From a checkpoint of a small transformer trained on Wikipedia.
Size: 9 layers, width 128, 6 heads of 32, MLP 512 tanh GELU, vocabulary 8192, 3.16M parameters.
Architecture: LayerNorm before each block, learned positions, biases, tied embeddings.
Training: a variant of Adam for these matrices, 124M tokens, 7563 steps.
Each number is 128 + 32 x the weight over the matrix's rms, rounded and kept within 0 to 255. Layers, rows and columns count from 0. Numbers have three digits each.

# layer 3 MLP down (transposed), 512x128, rms 0.0875, rows 327-433, columns 0-63
167141109044116135163113132031168165098097166136167116126135090112113139106121186081171109108160183176128135088093218183086132086167057154183062104096092166165148105200164077172147104215145179
122128131127127125127129126130128126128130127127122127124125126128127129122129126126124132128125128130126131124128127128132132128131124126130132130126126131128126130130129130133128125129125124
124124130128126128129124126126125128127131129124125131125127127125127129129131132130127126129132125124127125124128130130131131129128130126132126131126129127128130129131125135129128130124131126
131133124128132128125132128127122123127127125126128128130127131132134131130129129126127127131129131129127129134131128121127125123130135132127126125126132132129127127127130130126126128131129126
115149142120113141112143094148143152162106170126161165120076102102098138144118107129119114105130180156155130141098114150140162126139130139133115085104101116143116153141154162093126109157143120
121123131129130126130126127126129128126128131128137128121129130125126125124131127130126126125130125121127125126126131126134131131127128123130130131130128127126129127129124131130130131125131123
126128129128124132129129129125125131126128134129130128129121129128126133123128129134130127129133132129127127128128130127126127128133130129129127128127130127127127130128127127128123127125129126
138107119100134103086146000091176092071149080107133092091127143165066104099066137154135231120065191158106174175148117102067158153016108149151169125216109091165178125170143183132134117089091090
166115075171080123184137092104209132114165041117127205138199084147146176126169138064069162134019192230117161141106133139148192113079086089155117142075118098114104112141174177092115168116150095
117123129129125123124123123132127129134128134129132124126126133124128130124132132129127129128134136123125128126129130127133134133130127126130130127126128130127130133129128130127129131131132124
115157099097085162144141170114188098164138152118119118134105057073125160181043096162115116127161185141073156160107075148150126193069155161167113137152151141163089126125145148108154204174131042
125125128129128136126130130130126129130130128126125127135126125125128132125129132131128130128130135129125126130127127126122129130126127128130128128125127125126128128128129129126127130131129125
128131129133128125126133127130130129130127140129123130129129133126128130132129131127129125131126135132132129127131130137125134129130129131130127118124129127132124129130132128129129132128125126
127130132127127138126133137133123123124126131125116132127121126128128131121129130126127134127126136128127128129128128129123124129127124125137124126130125128126127125128130128127121128130128134
102149132088122089062163177113116159071157147158162138136177121184088153149203162103127119137139146130213120082026052119053118021072121104051171107164160163182120157083104150075175137063137121
133147099144138174143151105142147142168158143115153135133143171124107147061135153165156211125132160096116193073167128137094172153099128052157139106114150108082109120099094146175106087132109106
167169177098139102163133139130159105098145123133118117124125140102136142128098130126133139126126149105112115116124130074142139101137130133138120133121121136104100132112136112101161100122122101
160155118164138072128113180095111108069116112104108110133071147107049124111125126174103139127157154163108136100158112135093109158128165161146123121127138145114142203118122180142136086176129160
070167133104192049039130203157130180154126062182189090126068041160096102086143124071151107118141117123208123118111078210062081089136051145148144143136118126159048078161178138162105137096180140
128127125125129135128130129128132124128131123125133128133126126129128132125134131134127128128131129132128129133130129125127126128128126128130131131126130128124127129124129128128122127127132128
078141132061121111090105201071089111154088151116163161105136164073101068120114180106132144126197151125143106143100189106098173094151142104114109113141182072176117062147184094120132091127157112
057088123210162111119155038124075255121137199130149112149108045151068189134055108130146070120189102096197219133183085145095096050038125098047119166114090172112113108128052222104147075142158124
106116148085086131136136108176138176150113175092136157090154086077208130116069135109224217158107106142075120125153171102105195058115169113142093185137137088090042126084109090158084172148161101
074107063135135100131132150152153212180089086138132136118098110131166154081177108114151093124087169172127073167121112110149121125157133138154082129133139115135069110114137099119104133149129079
127103174139147164078124154176138165161111131145150090110131134141118139093137102098130161085109127113106123146124171138146115130150117111153160113108143123149112110137115138151154111142151124
183132096134135096103154150129113115109111123138141139110138112110174114082056153201182095165166136089121219122205141186124109143122123109109124086150160161136203139155162085125108128150122075
125124130131127130129128130127130129125129129131129132128125129127128124122131125132128128125128129124126126126127127129127131130128128125126128129128129125127128127130128130130126127125129127
113111077126141171099163039172110160099102142126112162103149128126104115048105113120091205132201210138130178115097114108085065150104136160160138191172140170152142154151166134070130177140171116
144110151141107143104141068084125173177086198134206168137149110075211129151089200104159191129136112159061203139169192129163160131164147099159090179089192136142096156083102115144074133086115110
114133101164106157104179096118095157092150107094148155123111122157075131097123080095026161112140172141220083140157123192076074097145081120121156120134147141147141204159112143130125146142073127
128137128126135118121129118127131131127128135128138128129126128125126130121132129129130128129130135127129133134130129129128130128125123133126126128136125127132128137125132135128128132121130124
184093111115136143095184153068187151111138124125251175170144077137118141127177084096107118115170172042178193140146181116159018143210098115193058033142158088093159126237100235103102165111099086
132140146146106110130135134151071118078151191094126187131113077082184113145071140150084176131134114171106116092101153095177109137148146144101072179075186159091114144076124117084105158153113100
130130127127125136129132133121124126127128130124131132133125128129127128127127129131131127129128132132128125131125130126116124122126131130128125129132128126128130130130127126126125131124127131
118141050139185025123135106126145142057131155122142096153113125146129117061153130070124185145133166090177052099178164105024106082095128153209110115132141154161125022180112136185147158160126158
190166149110089080194125167082161102146115112197110077135089133108104129093181140118133145156109136140165082117169160143058114128217223183161167117125155108053121103155138161146142127115147141
070072097101108155113156112121104127161030135137158152113079110114182146099155118146152111123123136195153120122063093114173104202158131117067156150133147170147091110127183093096144130138135128
161135092063139141068073111104104127095067115129115065100065063130202129088070130110146074143217131112162128119073115166065089133131153145137201086191051219137202187215147145158120144136096086
157119063128165134139118164115124180100096114079111112082135111134144083092137187120153144135128146157184075155097104121099176128213119047164102125133093094074098080146133120088150128200088113
129124128126126132134129128126128123129130119125131128129126132131132131129130129132124128129132126129130127126131126127122128126127127128126126130124131129127126125127128125128126124132126127
177148116155140140182102130154127098086157087129145078121134145122087143145147138132199116109114127065078107148136150138127145102138124158135178166107126111127111106127124114082128130084120136
086112151095122140136133101128107211150096132118109103100111082153124079117165107114186195116127194141095098129101115144127158153120135167129149110138116105156116106107104156158211136062135146
139136185169160150173167137151162196114184137077076153134105133057132073182189188142093220134170140092107152114113197064192058120097135134147086178144082108169149146100108144156069246105221152
094130057158103103127189089166228093149146167055106124165148128137190154090154167087165181134062091106081169117124078121255144151160112138229053175170166168072159141123111106105071155086088081
127117092052138110162145108092128096118119142139139146122111126163109131149130107118098157104161132161145149115115091095148130132131139112098132162126115175105122144091137131121125112131120114
026165135133157059097127175056165196107237143129111148124136069088106196207142164103140130144053076121091123120176125141203169053169159140154093169120128090028141142120109162255113195085118057
089124110113089113093104144133100120122120144131098148081168140142125175058180141137143146125155203136091202178144120124102147143125178100128213094127154153157098074107122116174133101137146127
133171132117161162119124106098123100109152092153130156112110121139148125093120123169093129129143129110129137158205096145176108160121113100107093126148132106102123103132119070123044095126146152
093131131159138057107130102117185127127133102173096118074162090165124088094136083145130088119071175152233092140077128101105108118073165096093204155132110164079061140095123078131169107166113094
130131127127128126127125124129129126131132134132124129131125129126127124124129130131131123128128126131128127128129128133130130129131129134129128127125130127126127130125128126130127131123132130
135130130124131130135128129124128124124129114120135128132124126127128130122129129130129125128128124130122125129130129127120126123126128130131126128134128125126133128127124126126124130126127129
108150113162131110119127098122173067164110158169140110096143114135154151103180080153122101135058134187066164062138132151101050120106130158205113146091163186113118136154159121079118188095156158
105120139118135144155126121129134120138125129140135121130123144112100151130134131151123086094144148139094122105134099112131129109155126126088122159109147137129128159107120187112172112148114112
127113122109176148152135111160114088099192128091175124136122102120143134132136099094091162105066196123133157116142097118119132095138176100087165148107167092131130119195082128122123135144126139
085118080138113126088112097150065113117140112108115098106160117162104147121164140165120140120185127051113178134140139098097159216174093150136126127138079121085105117143057128148166167140051091
125116176133146126089116093127174164148158117150111102113082101138114123085072140137158108150134175105121091144034107125143080144068082135137158102131136095169134095158117161073132119201131119
124131128126129124127124123125127131130127127130128130125126131124128126125128124127128126128131124126131126127129128131136130129127124127128131128131126128131127135127129131134132127122126126
144184132192141116203173142072156164129132133155109104118101123129100189161179129118106160111080125198094093094124111040107143099106123150172117185100104179095082113091231103202112119113127175
122124136123145069089156165180103124116140087136134122162097140107132122093133179141132139140170155104131185105112165194068110138139057089142108094134156122119123119158105071153087093117187090
149140138147180104165112210147151154095150140193165129114101171109109154169064079145145074127128118090137104150145157070158064174048138124117148090169089111121116167054089065116143164121127127
127129128124129122127128129127133127127127130126130132127130129126129127131129127128127125127127128131129125128130128130129130129129135131131125126131128125126128127126127127126130131122131131
162137156113141150134132133174180096170158119143133083139196182159174131156166146098123111082092062128154132096080124065187139076081122143090125123158166146114148125139153116136180134121168138
147121144198187128118136140143032087116165200127180182071064080124168114143123069155130096126144105121255108106108163114170162167122108151158071157108119093139054162083108166109140072177092116
147159135095098151078167045130146139094109188147125106109099063131255103106166114070069074138172141107193090127144130178176152185077133138063040163105156189153081103054126114168110065030157118
240160117059190154142139124079148119183138077107061159146105112121139125077084124112152162123112110132127196144173104139197112183072161148161122105124142148102090094062167172187109103112132102
084132170200151116173172061234119139146117071103105090123059113118114213170111125141099178133191171120122135151111122119162081167025122098101186044172044160071092163120177169107088162206128130
037115169124106063130154095105146079184156085090145146149111149126125159137185145169153135123058159116063133147188125115081163160182187163208063102069146132102088077070147120110115152180133155
109135091086103222125115042148203194056233067062066090087083151095168112132182156106205182118142103095041224040083100078222133108116101125111069189148184140093159139100202169226119161046128068
094153089070126094151117140193128217131163133082064115133148112149069205099086143119182175118191154080130200099195114144106180185155209177156145148173052106051189130119103158124151214131192074
103121107112082227139148152087101119111177179161090102095144107128045118188091150182124145138191155153149137123105140111159107108109200224202086038157122179100152123038098135154124140138086130
194187130099094127171165146127139040131140086077092133157146178135131183094164153124143176147079137142145135086196141134166117163083151179096128158142165159062110139153164175226120126150092108
185124076183155135130129109115105171075093140104111123134077127144152114093159124104097124140103177056163072124145105173115146118121162184141081114174130141083105167097119165121103102146081117
102119138116061175103123093130190201141121138110133113171113057131099060172100086105150142129163197114107126117129145111131104194164123166138177102133109143155107099196118165091088123139104167
144122244035113133161098182177110057122084185086148139102117056096144098155068087079151078131212144140080091117110156142093096102108110198055135105145154139127129147232179155144122125170138173
057087092118134046090149123182095139004181149110128100084142161126115093172158214119205142134106125125181072178078185156126050092117113141107119140228127116210137150229117159161113101124165126
085155119103179116164128138105036140119190162225120158193138074096110089163175161112075191140159155180207086142090174123099145185170121107133126147166211107167106153100075147155149065150117141
127126128125126127130128130126133129127129134128122135126125130131129127126129126130125127129131135129127126128131125127123131131128126127128125130127126130131126129128127126130128127128125122
132127126129122133128134138124129127125123136125123132130125126127132132125125128126127130128129134131128128128124128128122126126131126130131128125129126126124126124130128127125122128126125130
127128129129125125130127127131127129130127136126119131129123132126123132124130127129126125129132131130127131128128128137128129131130118130131126122125123126133122133127128128128128124122127122
131131128127134126133126126128130130128131128130133131126131134129124126126134125129131124130128124124124128131133130124130127127124127130129124130132128124132128129125128130130130130127133128
127143203148093153158164137075131111102102127102152084147119169098077105127172086185100139125168178188123074083095103094091113070156154174200114155150197106112188143126150167163108221107162191
161063127141138139149133211151203096175151106177140152113235144119121154060135111046111188117066157089063094121130131121123096097198135098162038116202124026139148108169092174086157109119039102
233139098108114111184170111125255028085150121095173146109177139141133092142169135032078239125078150083110105123141139103255078152071097120187067075081093125078170169085125184161141114141103124
129127127130129131131126126125125127123130124128134123126127132128126124127126127130125126127129122126126125127127129131127125127128130125128132130126129125129127125128127128125128129124128127
127077071124116132127148061166122138130144188153099152106123130112138116128134148061154152127089157117092099067084126088149189138166087152119162160126093077106118115082149142116179139153177146
123131112099149052212144134193070097209082168121112222104143098106172138135161106076057145141112109155201155120189199119096122091227140114150106094149176126084082143122086185155109128106120102
164127079179127124096157119065165159128170206104156103137076098100138152146083088178150116100075094102214078098097097077150216079164123106092086084157148089034163114167122111109157155161126131
103125042093102154100118022048196167173101136064143188160128133120166143086122088167127115134054161153185112197113157127154137135164118115186100161103026117140230164120113100123174098097123090
177146065158167108178131037202086174177175086108090122129200089128127106053162099120121161111109103232064141100127118151150080131102136113227162055116081160119235056152109147118111203140171130
126126130128129128127129127131131125128130127127131131128128127130126128123130127132127125130129128128127128128134131130124131129127126127129129129128128125128128129127130128130125128125127127
125168079112098119134124127168131074108163143144154132112115156107156131144185146117126148123134174090087160125184120099102124155132097113087132132090122178144117084071139139155125105150174125
128127129126128124130124128124131126129128123130129129126130133133130127127129125132125126129133125129126130129132125126129124127128127126127125131127129126127125128127127124129126126128124125
145192068086199199140165066134105142179084162047144141152050189118123140141179142190134163131116171154183081107160123147112092182065094129179157021108089119098077211118111128131206142107132103
120130127126129123125128123129129131131128134129128130124126129124127126124127125125124126126130131131133129126129130135132130133129124130129132129133126132131127134130128133130133125123126124
128130123126128129131129125130128126128129129131127132126122128127128125124132126129128129128132131127128129127132131127128127130129124130127129127134127129129128132128128127128128124127131122
172116126068066177105139116138158100079123104124193190167146092123152133191162099082128113145095172109135100098150066129109136184081118132091112105067222112114135119148116076176103124121078108
129126125129128127129132132129127126127128128124122128128123129126131132125126126126122129126129127130130127126127128133126126129128128129129125124128127131127127124130126126126125126129127130
099109091173066052169160093093130185134188170107131128150048087126160156127127198117140184146096137162114148106094201090146146090146113092153079157049080104047122194074062166176135116091152109
128130125128126135127131132129126128128128130125125129133127126128129133123129133129130131128127136134125129130125126131121126130127122125130126129129126131123125130129128126127122129130132132
199088173156060047110160231147151057169071124116156135101118117114159128084123066130035180107082186147110115090149184126134126094164086178202075170137163139138075175180185145195113210104108121
116160122074170147151147123158131128187104155080097131152115102118109110138050151113066170118118145155151093082085098147152114138090102144158164094152147177157119077160183144048120120086188149
053128109108081087149112118176143068124124120090130102158108097121119137117165125124178130142061105076175159131121190233167088146093094107140140170091157180110073143133123121135151138151085116
052106114133102107153141069131159176145105179215147166086113082138157065121051123076065134111095099179125128123130081105132104089125056142084246131160115197194154141150135144102181242127110101
151105121117096200172140096170099065135084160097095047170188107112095113170134137142097155143116201162187246113202084142173143118135095090186077112139109040124154049182156154126102127136099077
132129127126125130133130133125131125126128130129132131128126134129127131129129128130127128129129129131128128130126129128128127128129127129126125129130129128126126128128130122124128131128127130
111135154145039142031061045140113185103099169125121092163146030137105081169117148104081202143114111109187203124097183130023174105168182126208126207082133079156137088113085125140053108070209139
218105172072071132180076134151047140075155091152083106222065105119073158105207146118162104131122161041146046142088135187129143236183079075077163125154042106120119057114107131163138147106099124
# layer 3 MLP up, 512x128, rms 0.115, rows 328-434, columns 0-63
128122116130141130133133126139130119134124119122136124126131125127124129132128128125129128122122128149132129130134135114123136126124136130111128131137141126131132129129123132133130133134139142
136123118139132134146131136120125133139131131132142136125138135120124130132119126124138123122130128132137124134124125137128123115135136119121131122119135129115133136138130127149134127127108147
131124134129126128123127116126127119117126128120116129122127129135126116132117126123122125121120122137108118134134129122128132124140131132126126125116119131126122117125117125127139135131140122
112151130135096095138135122130137105126161129082103126070135152155088199155097091138168117139096132145101051127153144118104155135076112130157137111124137124118117111154121100117132119118129084
125128118118115136134130135121131133129132119116139119131130125119130144121126133129132134130134126149138131129147126141119116122136130113118137132132136123116120143135146130129118126138119140
136129125139124133139131128125135120142130135138121132123118134125132124128131128123133118124127119129131116136126143127131136133130130128120138133137122135125145123126125132135139115119133126
158158149128144157127124085151090126115151145179084090157135116165087075193091115110129078116166152123153131122104071109112147156089068109154200031143124121159176101105172098088145122174192201
113117130154141094106086117150108152095144127182070048128111130161128132151124128086161129129105215202103126107034140170074111166152157048141180046188113103161149073048143154089147139086141118
128126127117122131138130116128126122121134127122127120114128129124118133128119123120135112123129123128129122133123123117124136121141128121129130131127138118134128139127142132136128129123120145
157100091100088081131138116109071097048084103123068124113093159118121066117129124133114140128091200097164130151128123104160128111113150141116127108116147077112145161122148094127106100116088075
125129129138123131138125116137131136124129134128121133116118129135129123127134130119121119132122125127109120131130130118130134138126122131126131141134129123136129132128134124125125122122132133
128121130127131122127127131134131133133129137122131118117123131126113121127117130129119124119120121140134119125138128127132131129131132128122135123129127129126125122139116126129143137126145122
132122133152130138134114119142125132131129140126132119121111126133132122141127127125124123128119126117113120134122126116131140129122127127127119133126114132140123123113130139114134125124148129
102122180081059109152104178089072114139163138105138161094131138096024052114152133065131203123185146107156142125140068135157240094164174016090140161130122139157150199176181096086109016157118120
223087148182212096134129192052165169092142117086128118114175133145076107143156100128098113125148125095124042103063150135165149183108129097124153104136141138101090172170101171135132164148096164
127103079131125159141135106127152121110141128138106101077125135090141112164108098110145094135101158152127128065053124157124131172185154160102148145101137142154134132104113100111137067110081118
087088168108208172156157139124084073140181114115057117138131162137091097098061150142112143110154155116136190124121042114142139122143135106114168092123119121050118061103113118139136066140149089
169138176098217187155107168168164190190125121084135088161230123137127043143063139126144217141124118147094122097083090153161121143148098198111107196153131111101120181105126163086151171216098124
135134129140127135139127136128139123124120125132130138118118131139133129129140129128128120131128129118107126133111124109130140131127120130120127132126125128131131136131126126129122125127118126
174132127196143133128184139102149117171106166091131126068088051175139165130130000154083162136100151062139109165143155170130109163112134164102131126108094131038148190038147129130131224156065115
172100121145107173120105176123123168192081180109122125108160057125137135129105045090105074137159128157116097162122129211151152255140185133146162099153152150125119139150108142054106124022076168
151155143178174071196176144084099053222150192125091162116116038122106140179127074137121093112120109145127162138157089122151150176131104120103144053105077151138171148141167075131111132112094181
172132156156112135167141145128101104080199191118156149150134113121093104204110098152141145120119113135119113061149153098159154194112117133077079124109133113159111097126146116190132113113167161
131083123194112138119132174104067128131136153137088107095151108113131102129146097151149135145105173136083120055117140173135122109098127087143160129096159044097164102073098116134131089143162070
116111206141146116182151123109131073160154142088127139087084013106089144139086081154112097143138134111131101127121115211142105124131171132100116125135147131033095160083105147078113169158056169
134131128124124131132125140134122121128132135129125132136122135128132130130127129132130128132126132138131124143146129120137125129120127121129137136135126122129127117130129128116133129127135148
103121102157177187119093113110109160166094174111100086095115090116086142154136154030126056141148167116203137166072117165143125139197103123082186099159114107124166096107113130057122169121119158
098172165105165101206138156136031091142189123143144170141129042138122094147092099106068058124127119154131096115129088139151121139159117124130196082159097111100130134128178100153123070157095161
075120116094079131122154133136132134076177162069129156090113097133096065181173067150157117121144125070145046060146178157147097046094161158120145119159119119107146132118151149174132117137105138
123122132123123140130131127124139122143124132123133128131135133125109122132130119127136132121129120143123124121117125103116124140141130139111131118131138116119129130125126121125142117123131135
117079103130167146128068199138113148169141142139063082037134116124162143142109131108145151111098168157160143141082149155126109121124190138141161122111174013179205087141079105028138124072128095
119150129043164147143136107090125138136162109140116120121135101133121145154089124101170160129137111056113124135138120133153145197129121127063188103168014167150126102115156060149123141134092121
140129128134124129117125138135136144138136128124145126133123128120133119123131130140120130128142129118113124130129127128136126131133127123142142124126114128116119115132125123114133127132134124
140090188173164167096084123048110197065169093174070101094138151113152127126183096126154140143131150102076166070126134140166107139108143112116129157147105125097149183041101100150135155116098104
124163064100197109121076126156126064201154199159131169130149069141125109195114162072158145125107128133123124136102109145128203162175136070125148128147129091202138091149165082105104120092109155
121108070141170165176098177118090132141090196158031083121174059134126150164073126121123171090134162024160132144140075161095114109086112124122162118148156121114129091091096132103117128110136082
161085177121187192251165097096151138211077134045066157133151072123155147160009070166092140132127124114109173115109137142149111083157108170082133101168078148029103149078130137145124190184036112
123150118164107126107113085092134104124126171184112158097107061150123100138106085181157153126101122158126196125173151125156105089123140138057187065119136093138212129086124083133159077157122133
136128129127129127135130122126129137123130129134129125126127135132134141126134133131128123127119131121133125135143131136127141119125124124123132131123119133117139124129122121130124144134117122
161130085118157185121170082131131107116166175145137114119119132113100138170148112153143080149119145077134109077069107140162138203150146140080105159097075096133135100114115114128126136101125091
145141216139165119162103130118108115123120234151078097104120022122073074229142049128099141113164193084124075118101141214154114133094164107104160111102113145135159144027136130133142167116061126
207151123129219133113082112133113070101115125209115147119113047144103166133076119162074096135205130039164017157130077178159109232086138154125225073112078111111153224137170028051136149127161074
209130165164113102129126120153082068083084129199100153075134100112106085124135121162090129093136144109138151106120188135068106135133139143115184056089096054172149131032184194121155097156090169
121099115075134110140155106132112110107125152141123117094164130103088119161139126039126166149167159159136084081077098167197150121144162076115129166116103106107128088122131138119135054088091098
089159147131116130122100168170094148161050121162113121134153053145142081110115100024101145114242132138186121175159085137170140153141133038147224090105084135161202158172155075116149092118091076
192144143122148072143128143090076098155144132106062092170147126143053162141143079073156145127187145075176073023079117129202131110125154106045151100156091154189080214126127114118108214129059096
111103119175089139190142105146076152210159199119104086098169079089096089180117125042143084142156162103143160082117035184131142124149149060090172145122102113132130129152074121135151152121131093
153115124138142205170136126104122126145063135090134158124213139075119077150101139142095136116157114135109155081146130096223123092125136155111081181145088125118152114094207126150108109093142110
122126132126127131131125138139126124142124130131123129128123130133122121126125129123125134128124119121122120127116127122130126136128131131123130130121130134134128124127123123130127118131127129
143132131135120137135126120124133125135132124131130121127118133136139132140134136119125152128136129124112123141120133125132127132131133138137135126127124132117142128125131131125137131116130136
138165145152136129083154144192123139158127194144129147138140119130113111167070104070109139120200106124218127081157121097118167165159110073057125143111134120113136102066087072181145108128094129
145114080092144118145138096142113079090131168143114161087131140109105126159154131146099165140114151077154144118100070113125097137137152134110128120079145074125193111114141174119138113145141138
127156116169148113123084195102084135144164202143092147129138125156112121211135061122107129098089147137181128083105143124145185102088160134139157134208171027050066134142058151150127126091078074
135184152123200111181099132166164106196163141128142126144159117115178155138079106121149137105111130127091114054110105155169130180039206046082151127062101087176163164211054092108155126150117160
148120115111158144143042099159133125109107174107132126129133097114176066177125134159158212147088152134119129062071063196162088134176164186109115201098121107120067212121015127121153178143022117
125125121131137140128137143132123119136123120128134130133133127125131137135128131131135128123140125127140135127129127127124126128128139121127136136138136125124135133123126129121136130139114133
167125155090137150114127202120112116172103132098114141037206119118154143121134131169144089145111156152058127099119156157219175152139090103104123116121156084132157109127177034121115116043062102
138108114146083113156141098130115145104050193168116157088111080125124133181148108138153155130155117106185085160160118134097083100125111168124093183094156123152132127086124159132144161113075104
152079214199176157210156128100052052082169181177127103108124090087067109128076102205140069136176145134129129099102103128192119156053158054072196078085110167081071151130116124150158125067166168
125128136134122123131120138129133136124139133121130135136123131126127125127123131134128137131133123134130126127119113135137125139132138135125134131133132126133119131121133125136128126127131150
111093141141129149179147145154071153089130165146120064072155106088067096139130121101109107150155170183084120076101096156107156169139163070114180115114142109102134063136124099101153088160136150
183142106165156131170116092053093076137142121204129134167241129065121112104037163131040230106159114043145124187142058148134154113141153096128128205102108135192136142167080085094142116107124076
151093169188131131171125146062115101170136138160105067094119056095081124112094127130095114130141137126143126179203110162152077119076147074105118095098150095162206172162115115083155152164165111
150130090124219111137060124076185134178180140102154147102163130101114146159104127055152128127104159069170106141020088148084174089203106159117199191077082123108167191105175133019126145203097111
166097089073249221144110160168122106235097139109124120107170107142106171209067130115158115130128153044160044177104066180165136122123102187128106147170115078146072125139191086056123169089159063
249096121197107161116112104134141121120174129165121076137112141157069087124132093123133097118180162106156118098150143114189125105123199159091121143135129123071172170137120129054111120169181125
126134177134123092197153172099130092079157112140083094087117000134107113151109120114104077112182134089143085160154158165093100229100137050146197074093090145207165180158179107180166121123041197
175053229099184101190135153068107152165136117104116129111152143071118146125145145066104094124074170051140139174054127159142127099170183109094099175095158102126088178112114226085134138164176106
040054157168152210148072145110169055094113144086080039071220141151136125141123172151154112129182197136058134116088133133119152137096126096143137092122144103162179082181100153093141186124120191
116168135150224195120092129148068074096132146186097079171166125111107092156096121143132137128106176149154146094087036153090082140174084147108223113172160068160224076082195104090137092085148130
186140128168183193186136176119155167183133104089122069104178134112045040130080103115139093104113179163029113117110120150161170135096137087155114155107112152091146156160206093122105087083128057
117094107127139160166085100139099059109085156084090119084112143087107061134180145164156168120165202168166101072109079158114087097115171223114124139084150089107167117138047206115130073163074114
147040122128063164130107204079083134147090231114140145114172085146131187185161085140055140113096124169120141132148171149133154077123128141156107188160193089086100111147072128117133074140148104
181157180181179152190194110157144140227098124126151115135119054140125111136108020121085175099137132125103108063128162168153177132132132098140099154075028127052154113107187128140155183166158148
133155156116169177209140139111139113143158126127127146143122155105103140146068137075117096114148123125150137128122109101170184131189162065120164077114112124139086113119177188165124154145075137
139126122136144123136129122140132120133131138123124128128122140132137114138131130135117113120133117138116122132127126129128128120124130121118137132134122122122120131126121132133144118120157133
130122125141135126134127124140132116124133127126129136125119134130133118131131115121125133125129128116125122123119133117126125128131126124139135140119128135141138111136122135110135128117149137
131127128131143133139136127141132123148124136130126137123122142132124121139133117126125122123123121133127120127126136124114127130139123121125128129123134125129135125137118126122139124113134129
127126131119115126123133133120131135126134126125130130128134122116118127129122135137132138123135130146121132127136126121129116139134130135128133129123131122120118133126130128131137129128130120
150146070123140146101070147107048145083168150173105135136140111120138149160150162058149073128117133063180139158125077130151162248179103118056159090127084087166141131145095075076162071099120128
204136154169191163166137167148146089091119175074132134113109121141103045149087052118161180111160175151102141064137071147187161157095139105106120137084164109116179082103055052134107139186136129
114116142144185078144053167118110000110114150198092128112105139129120136128138141126136143112103173164186133091103146124110108107127131071091214133094083052178170168084149134118187148150169082
121125131122123128126125128110140131132123123127122128142127127119133129117136128128121133135127136133142123138143134131133132120135131141118129118138125125118119113125132118123126139139129129
110135152146118132194116151114148181160093252144064139093148053124123099244132108087122126105158190151090125091085142182139119102121157080061165138131106073069126105064103153146146103171096150
161149157089224146098100117140056087160111143121129164160218079129130101115084146072181124123246109104139104121144006146187241134076135134113206103073129154178211182186141123150141173044177112
099110138118155104100084121053158197122064113135083066114187114138150087144176169078156168134151153130078134111094097171161148159143233084128146132133139193166118157176166082048115169038116193
190127099122117096167183255123081150137125228099117087107092071160037097194183102059012166117140164114111101125054149128098139142107105085140126107177140180078130105035128159000130115159081072
124086161123140121168182134059046119126067164123141131130138153078130120123154110087079192138098134075135149146110117148120166080171126077134091191045097139055063090093156171181132148036085050
133137128127127131135130143139142130130128127133128129121125128143125135125129136127125122127127128138120129141132131121138131129129125126127133137137125127121127128130129127125136135130129137
179098114134126148123083130101126121061132127124052124135127146147096084126141090104125093132136177122180072057102160107213165103124151129077125148118126140015132196069132162141136191146116066
128130127120127129124129130133135133124130124132133142134133132141136140125134131130123143131129136133133126138139129129121121125130123124120124127132128123125130131124131129122124135130126127
178136109106178067175091219130083135149122112131126163020105155124150129126150055140107149109100210174132072043100101121109133076142140192072119172086137166087167179076149127071150044171127066
133127122125149132131140132139120118133118136125144119130135133132126128132135129125131127126131120131127129111124129137112118120121129117121138130136137125112126132137122121127121126141129141
131121133133131133139135127128128111129121118131128128129124127138127125140130124125131128124121127135115126127136130122126130126131134121126134141125122132127123115125124128127140127131138143
109141157140187102093103186140116113063094118102083131114093143102089081132141167097153153134191150107113106112078190154132164124187096066086094128121115119120204131057144104159166123193125169
129121129136135120132125119138124118125125129136121127125125133140119122128125120133124116128119120125127123125117132127125132124130127124127118129119128131137128139133125133137124123127134122
116144151097148193092086142127058110159134182145166184105159000155128125140110097099133087110167108136129131118158079174120178162106139126137203100151143112135178069128143097069163089092146144
124128128144125124140123122146132131141134136125130127126122136132125112136143118127125126131126119119123125130106126127129131140124117131125122119130134125135140127128137125119121118119142132
130181100094164130133104101188097096069164167178163168150142095087138056209095141078188163126168117051166138128108082124103151112174148145006097153134062138177152123093160174125135125105113142
126076086069143099137179181079122154115059166092103084097119110132114101172162148110169171139129140064175027110154116185122086117102093137109123167107098122150145197130150097161117159055121135
145162164139127112100173109148110054177095181116142176078178139099112163108146114084077174097158111107149120073154134128209159119118148060096124135073094115112226101090071110136146044140170083
149093127085111125128138161142120118108061143137126123144142147108069127148160159097125104128167117066170074131129179135151224069083185094107085146052151059196114150103118099178134143130122108
078056155138079245255147161135065132155142161104106053117105080077064063167130108046117094118166148155124175146157103133098176155166102078118104156144077100042109053121129182125122199128100136
123130131135126132126131121131137135134138128127130130129129124121128124121135120128132130126128130128131126127120125126127130125146129128134122130121126130130123130127134132130132124136134131
246149132212159092179155159129181145213159114136136113124111088141146121137145096160096079115087115149084097144114165150197096150114158119128124090125048099102135205139154111103151142161102168
231146111180253064138097242139174113109075131064138125107147084113045128139058128122139117110103162092096062176090161235093167192158092050124204151082160119167123082141191071129138152132168174
138119119251133103183048136048100110141143124216070105147115066129161117125060088189034067117140127213142204144101117118139117122016149144166178073089126090084184165167118145111169112153167158